config.toml
vocab_size = 8192
tie_word_embeddings = true
learning_rate = 0.00306
lr_mult_o = 3.0
Each number is 200 + 40 x the weight over its row's rms, rounded and kept within 0 to 999. Layers, rows and columns count from 0. The size before them is the row's rms in percent of the matrix's.

# down: layer 3 MLP down (transposed), 1280x256, rms 0.0267, rows 609-708, columns 192-223
# up: layer 3 MLP up, 1280x256, rms 0.0708, rows 610-709, columns 192-223
down609,090,203,269,194,183,232,141,212,193,238,163,232,158,257,166,216,184,230,194,196,256,188,159,209,178,256,186,139,213,159,223,166,219
up610,105,182,120,219,212,234,179,143,125,223,184,240,170,214,173,258,204,182,245,166,185,215,218,238,135,209,263,157,138,224,161,211,127
down610,100,172,158,217,239,191,241,177,272,269,325,235,231,219,199,217,121,237,273,166,204,241,209,238,187,174,182,227,142,191,213,202,173
up611,108,260,135,245,203,170,207,263,193,216,184,211,140,237,165,166,128,176,218,235,234,143,279,194,185,168,214,174,157,203,239,162,226
down611,109,160,244,169,204,186,241,186,181,212,263,222,174,210,190,178,181,272,227,151,165,266,141,205,214,183,162,231,199,171,285,230,201
up612,103,213,195,253,227,212,177,276,104,175,146,259,191,237,204,235,241,237,192,199,254,180,253,127,140,213,205,281,296,175,175,193,211
down612,104,139,194,126,122,185,195,216,253,226,217,146,242,221,169,262,138,217,158,161,213,80,213,214,154,264,196,200,197,201,184,183,242
up613,089,210,247,198,129,217,225,206,201,223,257,220,242,325,221,272,269,150,199,189,191,232,266,221,184,217,201,199,124,198,125,204,216
down613,090,196,182,244,279,193,208,193,222,282,195,200,230,103,179,272,174,229,176,199,212,98,127,195,215,200,256,177,181,121,180,192,199
up614,096,172,204,230,138,242,255,152,167,203,173,239,195,171,207,290,126,255,230,141,262,184,202,263,227,229,215,229,217,226,220,198,231
down614,102,224,152,225,182,213,147,256,201,201,185,174,221,196,193,184,262,190,206,199,200,172,172,269,175,108,190,185,209,197,231,132,176
up615,102,166,131,231,217,174,85,265,160,158,206,175,194,122,182,217,92,169,176,193,166,167,187,189,222,195,178,177,238,248,190,217,230
down615,094,336,177,201,200,149,263,215,186,174,207,213,127,184,169,138,165,169,180,234,220,138,194,201,237,199,223,191,162,184,207,194,186
up616,100,221,222,205,245,239,119,187,238,226,142,226,229,149,225,241,178,177,195,210,225,241,206,231,121,165,274,222,254,142,220,253,201
down616,103,217,237,241,177,229,252,187,177,267,223,252,250,273,224,234,178,213,161,162,167,229,232,145,190,179,120,226,180,158,178,178,199
up617,110,172,205,173,210,194,153,203,212,220,239,205,154,237,185,189,217,203,241,157,211,239,130,204,214,231,259,197,223,191,154,187,248
down617,109,184,206,250,232,165,255,188,226,203,236,240,190,220,74,250,230,206,241,224,159,227,120,170,188,208,195,232,192,185,155,197,183
up618,085,198,218,210,225,197,256,230,199,186,177,119,147,190,207,187,262,259,152,174,270,234,134,174,268,180,275,221,150,168,225,204,175
down618,088,179,221,146,192,258,154,224,213,222,161,250,168,234,174,236,245,200,196,177,237,157,275,162,205,184,121,199,129,238,206,190,259
up619,100,213,233,197,250,187,183,76,250,159,245,182,200,180,230,278,206,258,210,170,167,209,179,278,183,156,209,152,185,208,248,189,222
down619,097,171,195,240,180,187,257,252,189,155,169,257,220,200,253,287,213,167,182,158,179,131,271,183,161,183,191,190,184,264,266,195,266
up620,100,203,255,271,130,237,122,170,117,257,191,280,241,167,197,152,209,176,180,163,253,216,198,200,208,143,215,203,206,177,169,165,226
down620,098,164,205,309,181,156,250,242,210,280,148,181,240,201,149,140,184,143,193,136,258,172,235,184,133,161,152,232,236,202,165,193,175
up621,096,141,174,192,206,140,172,249,222,234,156,233,169,230,230,201,160,192,120,235,203,171,277,164,194,177,346,227,273,255,239,198,262
down621,092,301,151,231,215,253,171,210,198,136,150,145,202,212,251,208,256,168,154,207,218,216,154,243,273,196,214,187,200,186,176,175,211
up622,086,193,201,228,228,86,82,234,217,171,193,161,215,141,220,243,223,211,214,198,203,151,233,131,208,192,172,306,221,143,180,226,200
down622,094,207,201,183,173,267,161,234,217,178,290,119,138,221,220,312,236,247,166,146,214,211,210,197,242,155,158,192,132,162,153,206,249
up623,105,164,176,180,241,210,183,236,153,244,150,223,234,168,224,158,242,191,252,188,183,195,212,173,147,195,274,226,181,223,222,125,118
down623,103,203,160,140,122,176,260,158,156,285,231,245,168,229,146,235,175,182,226,189,153,217,205,203,258,182,221,190,271,133,184,196,196
up624,089,262,208,222,258,165,200,231,171,246,307,182,134,209,175,196,181,184,189,159,199,255,280,231,113,140,268,266,217,190,194,208,147
down624,092,209,179,167,248,235,198,181,169,193,191,156,282,151,213,218,244,249,162,218,232,165,233,217,222,231,191,220,235,163,217,238,212
up625,103,204,182,235,204,182,177,164,153,155,227,291,145,201,186,237,227,165,158,175,193,217,200,136,207,274,193,301,190,151,193,225,190
down625,103,160,229,183,235,215,247,187,122,148,166,144,179,155,222,186,313,258,229,239,186,192,178,186,208,205,125,246,170,209,196,226,305
up626,103,219,187,181,165,221,221,264,220,150,219,189,206,229,270,160,160,253,142,212,202,122,187,173,175,174,218,224,169,173,227,205,260
down626,103,195,196,132,203,201,125,126,199,199,257,151,252,204,115,271,198,260,151,205,163,246,179,261,223,187,180,254,135,185,207,162,280
up627,105,229,162,213,128,192,244,161,262,259,136,156,184,208,170,115,158,175,241,186,178,133,228,186,177,205,204,189,237,195,212,239,206
down627,102,194,223,165,202,163,144,191,165,134,239,170,225,141,290,215,212,281,209,228,248,157,237,254,197,191,139,206,219,196,211,223,137
up628,097,236,209,219,205,214,177,164,268,216,258,145,247,177,242,188,204,192,241,265,185,224,208,144,179,148,222,277,275,199,172,213,158
down628,102,171,225,240,166,265,157,215,199,185,173,214,184,261,173,109,246,254,218,200,148,242,199,182,173,196,283,249,135,219,190,158,254
up629,092,177,217,222,218,221,238,109,213,158,204,221,146,231,202,239,113,166,204,228,181,217,250,146,156,192,268,249,200,168,245,238,228
down629,092,236,192,245,162,237,246,197,161,187,232,241,239,233,136,184,217,184,157,147,231,225,266,216,234,196,233,172,192,198,195,178,188
up630,104,276,247,155,208,201,215,276,211,149,166,236,214,266,229,143,171,212,197,255,242,221,160,151,236,179,198,262,267,156,211,252,283
down630,101,248,175,155,124,155,189,199,167,235,174,266,200,193,163,189,231,155,204,211,185,128,207,230,179,189,198,261,264,264,166,238,212
up631,095,138,177,168,243,217,203,241,180,183,145,175,194,189,170,212,229,236,171,187,316,197,236,119,204,203,97,197,220,230,221,228,262
down631,095,197,206,177,179,230,244,156,189,171,180,151,178,132,194,114,253,188,185,192,207,193,210,180,260,235,213,224,203,244,156,145,179
up632,093,142,259,170,182,224,238,115,214,264,242,180,123,223,146,291,167,240,163,191,141,201,152,236,203,229,264,189,182,187,214,161,214
down632,093,212,195,168,192,202,249,260,242,177,152,214,282,263,246,211,287,184,176,262,228,142,138,250,193,133,215,240,212,164,253,223,162
up633,104,213,175,168,240,179,109,239,228,274,149,253,194,187,180,187,322,217,164,184,217,172,176,189,159,198,98,196,195,215,278,168,234
down633,097,175,170,245,131,133,218,299,163,255,133,215,213,278,205,212,173,193,218,179,254,185,145,219,213,170,134,134,189,224,184,253,151
up634,101,231,193,149,265,225,218,211,216,227,203,261,234,167,178,236,228,230,179,224,161,259,245,196,189,120,122,202,184,176,189,183,232
down634,100,155,197,184,193,273,148,165,248,231,245,224,187,237,215,248,285,155,152,164,178,218,209,176,129,187,161,187,204,196,250,275,121
up635,101,239,148,184,201,182,264,100,118,246,189,204,223,237,140,110,161,132,208,211,248,246,208,196,249,195,239,256,224,156,252,185,103
down635,092,202,223,171,182,153,209,157,244,156,161,210,185,173,195,214,115,226,202,229,146,127,119,147,224,278,181,168,190,231,224,202,193
up636,108,219,172,258,160,183,185,227,263,192,163,250,206,187,239,190,251,188,193,237,269,238,191,162,254,241,210,235,214,253,154,232,206
down636,104,236,260,139,154,235,220,166,208,243,172,208,173,254,289,212,204,176,224,195,198,160,202,236,200,191,198,160,222,211,157,212,95
up637,094,180,116,201,237,306,170,99,181,174,226,168,146,223,211,292,170,191,170,139,215,226,195,198,195,178,176,253,174,191,214,211,183
down637,092,246,274,144,224,238,218,282,194,173,167,218,238,166,252,201,163,238,187,206,188,187,215,142,217,114,172,229,162,202,175,252,272
up638,109,155,226,158,157,231,220,174,252,256,235,192,191,227,241,195,215,111,191,210,237,167,190,234,198,216,192,139,222,226,234,151,107
down638,107,149,269,178,211,172,108,188,211,230,205,166,219,218,144,148,176,162,263,236,208,246,227,209,147,259,194,211,170,170,208,181,198
up639,104,124,189,99,189,244,202,194,220,244,168,264,223,170,227,209,88,192,154,148,205,266,194,195,219,171,192,134,146,175,209,212,163
down639,104,180,164,213,194,192,160,213,226,226,169,203,215,213,243,242,164,225,196,206,181,224,253,213,174,230,148,153,248,181,245,241,37
up640,096,221,212,248,238,188,205,160,177,209,113,217,182,182,170,233,184,191,202,202,225,211,136,221,227,176,198,221,198,191,171,191,257
down640,097,170,196,188,222,237,252,268,223,276,226,189,199,194,294,212,231,267,264,149,174,213,162,139,205,166,153,184,213,144,139,263,190
up641,093,253,192,268,270,259,230,163,198,215,259,239,176,124,150,189,260,204,178,191,208,161,156,260,162,230,159,252,205,196,267,249,174
down641,092,188,211,217,201,252,256,190,294,322,208,138,160,207,165,202,145,202,149,163,211,253,177,224,285,178,219,218,203,228,200,303,239
up642,104,174,228,237,171,214,190,146,229,196,206,278,264,215,216,203,220,314,232,203,207,149,192,222,193,141,187,245,178,234,189,232,229
down642,105,157,161,155,185,195,278,177,260,269,176,270,207,179,249,181,198,197,249,129,232,182,189,240,233,211,227,214,232,168,176,210,132
up643,100,238,320,239,235,221,205,180,213,192,231,183,183,167,166,274,183,133,227,226,200,172,224,168,217,211,155,211,196,170,241,99,228
down643,096,184,211,197,154,212,152,234,144,207,182,185,208,216,309,228,252,212,214,191,238,190,181,215,174,186,186,137,180,228,189,242,137
up644,105,168,281,205,183,228,169,194,197,223,178,188,152,147,194,262,167,237,228,171,188,176,126,207,197,163,271,176,274,197,170,137,244
down644,103,209,214,242,234,173,177,268,169,187,241,283,228,202,233,255,138,257,166,169,215,241,194,293,228,227,210,201,175,226,197,195,127
up645,094,201,232,231,164,186,147,222,179,163,154,173,182,247,142,194,175,219,222,278,229,224,142,194,259,193,201,166,153,224,298,146,197
down645,095,216,179,225,262,189,248,166,201,159,241,226,207,228,263,161,120,146,195,233,175,186,202,130,167,144,179,135,214,168,184,212,234
up646,105,223,231,236,200,227,202,159,189,195,288,154,243,229,171,181,201,205,140,222,168,235,142,167,173,107,171,249,209,196,195,197,229
down646,100,214,243,193,302,232,199,127,285,227,185,177,261,189,209,244,261,222,193,153,194,216,212,177,240,173,197,217,170,159,227,184,293
up647,104,222,245,162,252,284,222,205,259,234,170,170,145,203,238,267,183,252,218,207,151,184,216,153,204,215,173,130,223,184,200,237,89
down647,099,183,253,186,151,163,198,225,140,194,146,211,242,185,206,214,229,183,219,184,233,153,228,222,154,188,166,190,169,108,170,200,297
up648,101,260,158,165,185,204,248,206,216,218,209,196,161,213,183,167,193,221,153,262,181,212,136,228,221,200,76,221,227,233,210,93,159
down648,104,89,220,171,219,235,194,200,221,142,212,131,90,205,182,152,143,231,210,193,162,150,240,221,199,182,205,261,240,225,205,262,159
up649,090,198,164,190,165,269,202,217,201,185,179,168,186,192,232,203,168,127,191,248,123,164,188,227,232,194,176,195,250,211,175,189,191
down649,094,98,211,159,255,192,129,164,187,224,201,192,189,167,219,257,270,237,166,184,208,199,146,147,236,185,175,209,172,233,197,223,223
up650,115,213,219,249,200,188,154,179,158,211,213,193,255,139,251,148,208,140,201,182,196,184,157,219,158,126,149,186,286,130,184,207,243
down650,120,175,239,245,254,202,216,227,229,199,182,123,208,140,218,211,218,217,182,220,230,231,208,215,221,206,250,179,210,197,198,192,219
up651,099,254,174,178,200,175,197,194,126,183,188,252,164,218,103,271,188,240,196,246,234,143,206,183,205,170,207,128,212,191,216,276,200
down651,104,193,148,154,161,215,148,198,204,227,256,184,171,134,261,187,239,209,164,221,202,174,214,223,212,215,264,275,218,205,160,146,219
up652,095,261,167,162,178,225,155,176,209,260,190,169,245,171,213,199,130,164,187,226,189,202,221,169,192,162,183,205,190,174,188,229,177
down652,098,230,199,204,233,158,245,286,124,141,198,181,206,199,199,232,274,157,265,173,176,181,152,166,205,265,171,203,189,221,224,157,213
up653,105,167,260,246,246,242,254,236,201,202,189,131,181,192,155,179,219,259,218,215,132,228,202,236,189,193,236,203,281,185,155,171,254
down653,105,224,260,226,199,192,180,245,178,281,182,145,204,189,213,249,102,155,282,258,177,124,226,94,225,163,198,143,254,202,147,186,231
up654,096,206,168,184,259,271,251,246,211,203,164,161,253,183,295,297,224,260,171,152,174,208,183,232,192,241,205,182,204,176,189,223,162
down654,102,123,193,135,170,180,222,198,231,129,119,201,287,256,185,250,175,179,176,179,251,196,227,243,232,87,205,195,169,151,186,207,196
up655,103,182,255,156,142,170,223,170,138,238,192,267,208,206,181,214,136,273,198,176,198,175,221,149,132,254,211,222,195,127,253,228,219
down655,102,296,224,263,97,173,184,154,215,186,156,191,229,191,203,123,234,80,176,231,207,199,265,212,192,201,199,193,233,188,153,249,213
up656,101,202,178,150,186,318,160,181,172,260,177,276,210,142,238,186,190,137,212,218,204,161,159,254,187,245,73,172,188,222,198,223,206
down656,097,202,268,189,235,232,189,229,237,240,185,177,227,173,222,257,273,203,199,140,149,234,238,204,107,219,177,263,168,199,173,215,141
up657,094,232,234,187,116,194,238,155,185,186,254,186,205,161,168,218,193,180,112,191,193,216,179,220,225,138,283,246,110,187,184,231,145
down657,100,193,151,187,212,211,229,164,172,261,245,208,204,238,150,117,251,268,225,156,180,145,234,170,214,189,117,234,174,234,138,177,146
up658,100,238,63,274,184,248,246,222,227,286,149,204,253,231,186,245,177,136,169,233,142,166,264,128,166,206,184,185,228,175,110,216,213
down658,102,196,198,246,224,186,231,271,230,262,203,175,240,171,182,241,183,300,180,160,245,194,212,152,200,237,249,238,206,158,261,181,216
up659,091,213,206,172,267,185,233,251,238,207,260,210,166,215,173,252,211,152,145,172,236,199,170,267,194,190,244,193,161,171,191,164,305
down659,095,226,208,152,125,221,118,183,187,231,197,141,147,287,167,282,206,237,168,202,155,155,249,167,213,150,178,205,254,148,222,161,220
up660,105,259,185,236,217,183,234,173,180,242,162,176,280,253,257,127,170,187,146,175,200,237,140,203,231,219,210,178,243,174,193,210,170
down660,103,222,180,193,157,176,203,212,272,230,144,195,205,211,246,179,174,244,185,238,225,243,117,201,197,216,207,177,219,182,188,183,153
up661,093,173,203,216,135,187,161,224,100,210,249,273,215,204,240,187,223,237,212,224,161,85,163,158,236,178,270,280,258,206,262,205,160
down661,102,242,132,224,162,217,233,211,240,238,176,190,238,149,241,207,207,214,198,230,251,209,216,230,222,236,134,166,256,209,217,172,169
up662,097,231,221,276,262,137,247,142,216,195,157,208,268,184,173,216,159,215,292,248,210,278,159,218,211,233,333,213,149,183,197,182,206
down662,098,215,188,238,200,289,204,259,224,170,236,228,236,190,297,173,245,233,197,186,137,217,168,187,210,241,131,214,266,157,228,244,181
up663,092,160,231,230,177,193,155,205,300,184,223,130,87,216,174,189,156,207,213,139,170,149,199,198,163,112,149,275,166,212,182,227,120
down663,095,220,193,275,151,163,172,240,210,194,224,273,136,189,207,152,256,220,178,178,226,257,166,255,198,175,219,191,205,220,204,209,173
up664,096,207,227,246,145,190,188,187,215,193,228,145,156,198,186,174,190,171,178,197,222,182,217,249,236,174,159,166,171,266,207,213,219
down664,092,184,217,168,164,236,135,173,183,196,170,132,189,160,224,215,313,181,229,156,142,187,212,229,242,148,210,242,222,241,210,221,196
up665,100,167,210,257,133,196,224,195,192,269,143,236,185,225,186,261,179,159,240,149,196,245,226,222,195,174,170,144,263,208,191,205,232
down665,099,228,160,239,242,238,274,228,180,197,255,251,239,156,265,194,191,199,208,194,143,218,260,216,125,183,219,199,147,211,209,153,155
up666,107,169,230,220,266,247,225,138,172,119,239,199,260,97,230,243,255,210,228,211,243,178,200,192,203,208,115,192,190,259,168,178,199
down666,105,190,154,196,222,222,255,230,170,187,256,250,119,197,202,187,188,126,243,178,142,281,166,156,185,223,243,299,178,213,152,138,210
up667,097,187,169,165,234,205,178,198,249,226,208,245,184,193,255,159,238,164,169,252,199,222,226,175,209,219,234,216,241,245,233,218,193
down667,098,219,246,146,162,139,257,170,200,262,164,262,195,207,250,166,228,288,185,146,197,129,249,192,93,167,215,189,165,184,211,202,157
up668,097,155,193,248,236,163,289,215,153,196,228,181,217,183,167,245,164,233,172,228,236,200,146,261,255,156,158,214,125,225,249,187,87
down668,094,172,205,185,153,221,159,193,232,157,147,159,148,171,290,224,186,202,271,208,183,217,142,235,206,188,241,228,278,226,236,176,159
up669,102,206,232,163,189,188,153,199,231,220,188,164,227,160,232,196,124,196,205,226,149,217,198,185,138,189,209,215,118,234,162,207,188
down669,097,181,179,177,219,197,130,259,149,183,200,251,226,161,165,40,194,185,263,208,221,277,223,225,167,181,202,200,174,222,227,233,184
up670,103,223,187,180,206,133,183,157,135,174,238,255,171,241,288,192,204,166,187,170,128,207,192,256,248,198,184,192,212,159,175,224,129
down670,110,229,230,242,241,216,250,204,177,228,190,190,246,258,287,177,145,256,213,148,209,217,165,185,231,187,193,236,197,126,239,195,221
up671,093,178,271,259,256,175,156,129,206,219,205,145,270,212,223,250,218,250,160,218,185,197,245,157,173,193,156,224,292,132,140,161,168
down671,088,230,221,153,185,188,217,235,209,224,226,182,193,158,240,246,212,213,260,328,146,148,233,214,188,233,223,204,186,175,199,269,209
up672,096,202,201,224,294,229,170,182,247,245,257,201,100,135,169,162,205,210,209,152,145,148,228,198,259,214,182,165,225,235,225,205,180
down672,094,164,166,161,253,228,208,203,202,155,181,116,322,158,185,190,242,202,188,186,141,121,243,180,204,232,185,179,139,217,133,147,187
up673,099,206,203,192,177,271,152,149,190,177,88,204,227,229,192,219,260,247,184,244,201,224,128,217,165,174,268,228,195,200,256,176,310
down673,098,155,169,237,173,224,62,156,217,221,165,197,211,216,199,218,121,161,202,188,257,115,170,210,141,215,110,152,149,218,169,199,164
up674,096,155,189,202,222,251,166,170,223,171,197,216,179,192,260,211,224,176,176,223,214,175,200,146,206,252,40,210,229,285,165,243,221
down674,094,209,211,89,222,216,210,178,243,169,159,207,222,214,179,187,256,233,184,202,226,224,211,166,176,177,250,197,292,231,184,231,191
up675,096,210,199,322,229,224,228,193,209,144,235,222,198,255,182,188,234,196,221,217,218,274,173,242,139,140,263,197,216,141,264,180,189
down675,095,215,184,191,181,174,202,185,156,235,137,195,162,104,197,195,201,157,201,156,175,148,240,209,235,230,257,240,192,233,211,217,142
up676,098,194,228,224,191,141,215,196,219,233,194,220,256,214,194,271,84,182,195,129,182,193,233,210,162,225,278,196,169,223,216,193,154
down676,093,202,207,123,178,148,242,166,131,174,171,176,216,220,233,212,241,324,233,205,222,234,179,228,192,161,215,220,243,140,177,209,179
up677,105,124,201,201,168,187,118,184,168,141,237,213,198,177,190,163,177,218,226,155,270,253,228,174,227,184,284,191,244,216,234,179,203
down677,104,142,196,266,174,167,137,253,179,210,133,206,227,204,164,99,183,199,201,187,202,201,223,159,213,163,222,197,257,130,194,282,156
up678,098,157,212,140,273,210,290,224,159,257,141,221,172,233,210,191,183,193,198,175,207,246,207,163,158,207,127,240,187,241,205,217,125
down678,100,204,119,193,199,214,223,183,168,248,179,215,215,162,152,117,152,180,187,193,211,276,135,216,142,241,283,181,213,208,172,259,284
up679,098,222,208,214,204,236,209,170,159,198,217,152,185,108,69,203,148,165,170,267,181,128,236,162,164,231,236,161,244,229,206,233,171
down679,099,180,186,184,147,206,206,218,182,303,228,143,185,224,226,157,243,158,259,167,275,212,169,269,139,142,245,191,295,234,213,174,162
up680,094,181,217,158,197,220,188,235,248,222,163,183,118,156,160,138,173,159,239,191,264,191,205,191,164,212,227,212,225,171,218,158,231
down680,099,178,183,169,161,199,174,274,191,218,175,149,183,201,135,248,214,160,223,227,229,257,184,189,168,236,171,238,195,198,300,201,91
up681,097,216,204,283,191,230,141,131,166,224,175,190,131,178,189,142,218,149,235,103,141,123,270,186,198,226,152,218,347,186,204,168,137
down681,095,164,179,161,148,212,243,162,212,145,245,174,238,210,296,170,299,216,215,169,209,182,246,195,222,165,258,266,177,243,192,227,186
up682,101,161,213,220,195,235,208,269,253,197,173,183,336,182,209,193,187,146,238,202,183,170,218,235,181,225,210,180,242,202,98,137,115
down682,105,248,203,207,127,260,173,257,207,218,240,216,246,207,182,147,218,175,162,219,163,225,159,218,190,203,173,239,260,270,117,207,209
up683,099,209,188,205,212,238,131,223,200,184,179,226,215,209,233,104,255,261,214,250,272,183,236,193,204,255,254,126,149,225,208,216,170
down683,099,155,171,243,194,156,168,281,207,244,277,209,231,282,201,216,241,182,229,207,198,191,221,180,186,143,228,244,136,249,210,184,272
up684,113,205,216,264,233,224,198,237,152,193,163,167,169,222,222,201,246,266,189,165,165,148,246,190,244,216,209,205,190,175,162,202,154
down684,119,222,159,252,126,270,194,193,191,168,198,118,183,226,207,213,275,211,188,199,236,126,228,158,191,202,212,230,228,236,229,219,209
up685,095,204,224,235,255,294,225,210,166,171,105,157,145,223,171,203,240,216,223,188,178,193,179,137,246,144,244,183,177,143,282,205,165
down685,101,159,223,196,195,183,203,225,182,224,202,185,166,142,187,129,245,161,176,196,213,184,193,251,156,192,167,231,221,191,228,151,222
up686,100,208,169,225,249,243,266,187,246,245,165,187,188,224,195,210,263,172,174,210,278,191,210,212,186,215,202,182,324,242,221,255,170
down686,093,172,165,220,169,177,235,203,219,238,198,165,218,201,201,197,180,246,235,212,191,146,185,193,274,302,178,249,202,181,200,228,194
up687,103,210,156,244,183,252,217,167,227,219,162,203,161,186,205,99,93,211,208,248,169,115,211,235,151,135,151,219,193,213,191,191,232
down687,102,247,234,159,176,240,216,229,240,253,205,166,120,168,153,179,153,225,209,193,212,157,165,160,193,241,172,224,157,202,231,268,183
up688,099,203,158,195,218,209,190,253,141,181,187,210,206,212,232,241,182,225,210,218,221,168,288,230,200,223,226,196,205,170,194,192,171
down688,105,193,165,147,150,206,205,251,116,184,184,253,151,206,175,203,199,136,165,248,226,221,182,176,290,241,121,200,272,139,209,281,166
up689,096,175,256,236,133,119,161,244,186,244,264,218,193,197,97,206,180,167,169,226,199,243,175,199,172,199,200,137,222,253,258,210,206
down689,091,123,208,248,174,225,227,158,183,233,232,173,194,124,250,299,166,245,205,234,236,242,237,196,208,210,164,147,256,236,181,236,243
up690,096,217,220,202,246,216,181,135,163,218,205,200,200,165,245,191,190,247,267,189,166,258,251,226,219,189,206,190,222,162,202,181,177
down690,095,193,247,250,204,187,222,252,144,268,276,266,187,165,146,227,159,119,170,225,180,203,139,189,216,149,123,228,228,172,182,196,189
up691,102,270,199,248,233,150,262,198,187,206,238,218,140,234,189,195,144,166,177,226,188,196,175,164,284,141,275,181,213,208,221,227,129
down691,100,232,203,151,144,151,170,177,248,229,161,171,255,172,132,133,235,197,203,165,239,238,184,144,207,158,132,202,155,177,191,179,256
up692,101,205,203,194,274,187,179,218,206,128,192,200,249,234,170,187,109,159,229,212,230,185,221,242,231,90,245,199,201,255,164,205,251
down692,102,210,192,171,233,234,200,202,290,188,195,180,137,148,185,277,179,295,219,194,203,203,227,122,77,281,209,244,217,217,207,203,248
up693,099,238,190,246,149,160,235,115,133,223,242,199,154,205,148,222,180,224,218,190,181,238,167,122,202,195,327,156,151,211,227,248,252
down693,092,174,197,225,150,266,207,175,237,272,204,266,204,236,183,142,158,177,221,176,151,157,184,120,231,221,209,239,176,212,184,192,166
up694,094,252,169,149,264,158,192,139,208,228,172,262,233,219,208,199,223,244,181,166,219,254,156,212,292,176,288,260,233,223,176,179,163
down694,095,191,174,147,155,182,165,152,229,239,112,194,277,169,264,188,193,122,241,157,166,125,194,191,221,176,221,233,241,174,222,176,163
up695,101,176,217,198,182,214,187,219,170,130,236,244,195,259,238,196,207,219,236,237,202,242,264,212,216,218,179,227,197,224,72,220,216
down695,102,160,260,208,246,256,152,170,203,170,255,231,167,167,180,216,257,199,260,167,180,213,75,202,181,116,189,177,172,104,191,235,231
up696,091,228,198,140,199,280,184,202,189,299,185,157,164,158,125,201,207,217,136,187,196,223,220,225,184,134,189,219,236,307,170,164,224
down696,089,185,230,217,164,232,253,220,246,154,174,192,225,287,174,168,249,140,209,248,178,270,137,237,184,138,240,152,206,213,117,166,173
up697,110,213,171,220,213,206,245,143,206,239,178,244,181,135,167,223,194,249,205,205,192,233,222,219,207,140,259,211,190,160,165,222,190
down697,104,186,276,203,221,216,182,241,213,185,180,171,181,295,197,229,211,275,270,177,182,164,180,162,230,253,185,273,233,238,214,210,156
up698,101,171,195,220,237,202,220,288,214,255,198,208,202,209,116,302,252,167,288,233,208,244,181,177,208,257,196,251,200,221,189,207,199
down698,102,191,201,307,185,230,138,211,200,216,127,172,206,260,85,239,205,206,224,175,278,243,185,201,154,155,152,190,194,268,139,223,234
up699,100,234,189,211,236,277,269,213,253,168,175,229,117,191,190,247,163,249,227,187,139,214,197,144,150,167,201,233,182,212,145,220,246
down699,097,103,275,182,179,177,208,187,257,209,224,195,160,166,187,162,209,179,265,164,231,180,250,251,313,221,192,172,169,183,234,174,227
up700,101,216,236,254,199,267,190,137,217,214,177,256,158,245,184,193,205,164,224,191,190,240,144,213,154,235,218,184,183,196,227,240,223
down700,097,205,247,174,174,202,257,181,228,240,254,222,170,258,200,209,214,148,229,126,174,183,207,177,215,239,169,140,237,164,161,131,162
up701,098,201,153,211,137,190,284,145,146,235,211,209,141,263,211,232,117,217,175,150,313,227,259,190,206,128,303,189,147,200,212,229,184
down701,095,198,167,140,144,208,287,185,144,291,131,259,258,178,210,154,196,219,181,265,237,261,225,210,270,168,208,141,189,232,157,185,247
up702,098,186,221,179,271,226,299,145,217,126,158,184,238,162,197,244,145,237,246,262,210,195,210,224,176,202,172,188,162,188,204,217,199
down702,099,190,153,257,262,188,241,176,104,203,282,219,204,255,207,170,232,247,204,190,205,172,189,263,239,245,132,210,220,204,239,176,228
up703,112,190,258,243,140,197,231,127,248,198,255,199,224,181,204,216,213,218,197,167,162,232,213,221,206,223,285,178,198,215,160,198,162
down703,111,174,184,139,173,237,247,238,201,225,213,211,289,221,218,83,126,121,254,172,184,274,169,217,181,239,174,228,229,138,245,218,151
up704,093,232,200,215,207,180,253,164,250,212,243,158,156,177,177,190,213,242,177,218,294,214,217,219,226,170,240,226,211,276,202,269,217
down704,099,204,184,163,177,166,238,138,205,173,214,181,190,192,213,252,186,254,210,156,187,158,214,175,149,165,160,252,180,187,182,182,140
up705,106,209,234,190,203,227,138,171,300,219,241,220,225,243,226,163,222,177,252,229,163,270,223,226,218,212,108,236,209,190,229,160,185
down705,106,180,202,258,191,289,217,92,144,185,277,172,174,214,227,243,176,209,213,274,179,214,203,145,163,202,222,220,165,138,191,214,184
up706,093,184,162,168,220,197,149,144,168,188,173,159,189,159,241,141,180,207,219,208,126,184,251,137,168,252,264,241,202,228,230,225,219
down706,090,200,215,264,147,152,203,190,233,188,197,170,172,191,202,124,311,254,255,228,200,191,187,110,153,178,230,209,286,236,138,247,206
up707,097,223,186,183,229,213,150,150,196,247,197,207,214,285,197,308,240,148,183,119,188,234,269,174,257,259,151,252,232,162,157,180,188
down707,095,186,201,192,236,208,310,195,204,191,143,171,178,225,238,145,132,176,202,189,128,200,175,191,168,222,239,163,270,189,222,277,183
up708,096,249,171,283,206,164,205,266,189,204,216,207,178,174,275,142,211,189,133,161,178,222,280,257,214,169,245,181,228,198,210,186,206
down708,095,173,198,184,127,221,109,265,177,250,217,184,223,175,253,251,192,233,152,201,210,156,230,178,235,159,257,237,221,195,242,219,187
up709,100,220,282,141,245,214,189,241,155,200,229,197,222,217,228,154,176,186,253,228,181,207,206,151,269,200,184,202,131,189,207,179,257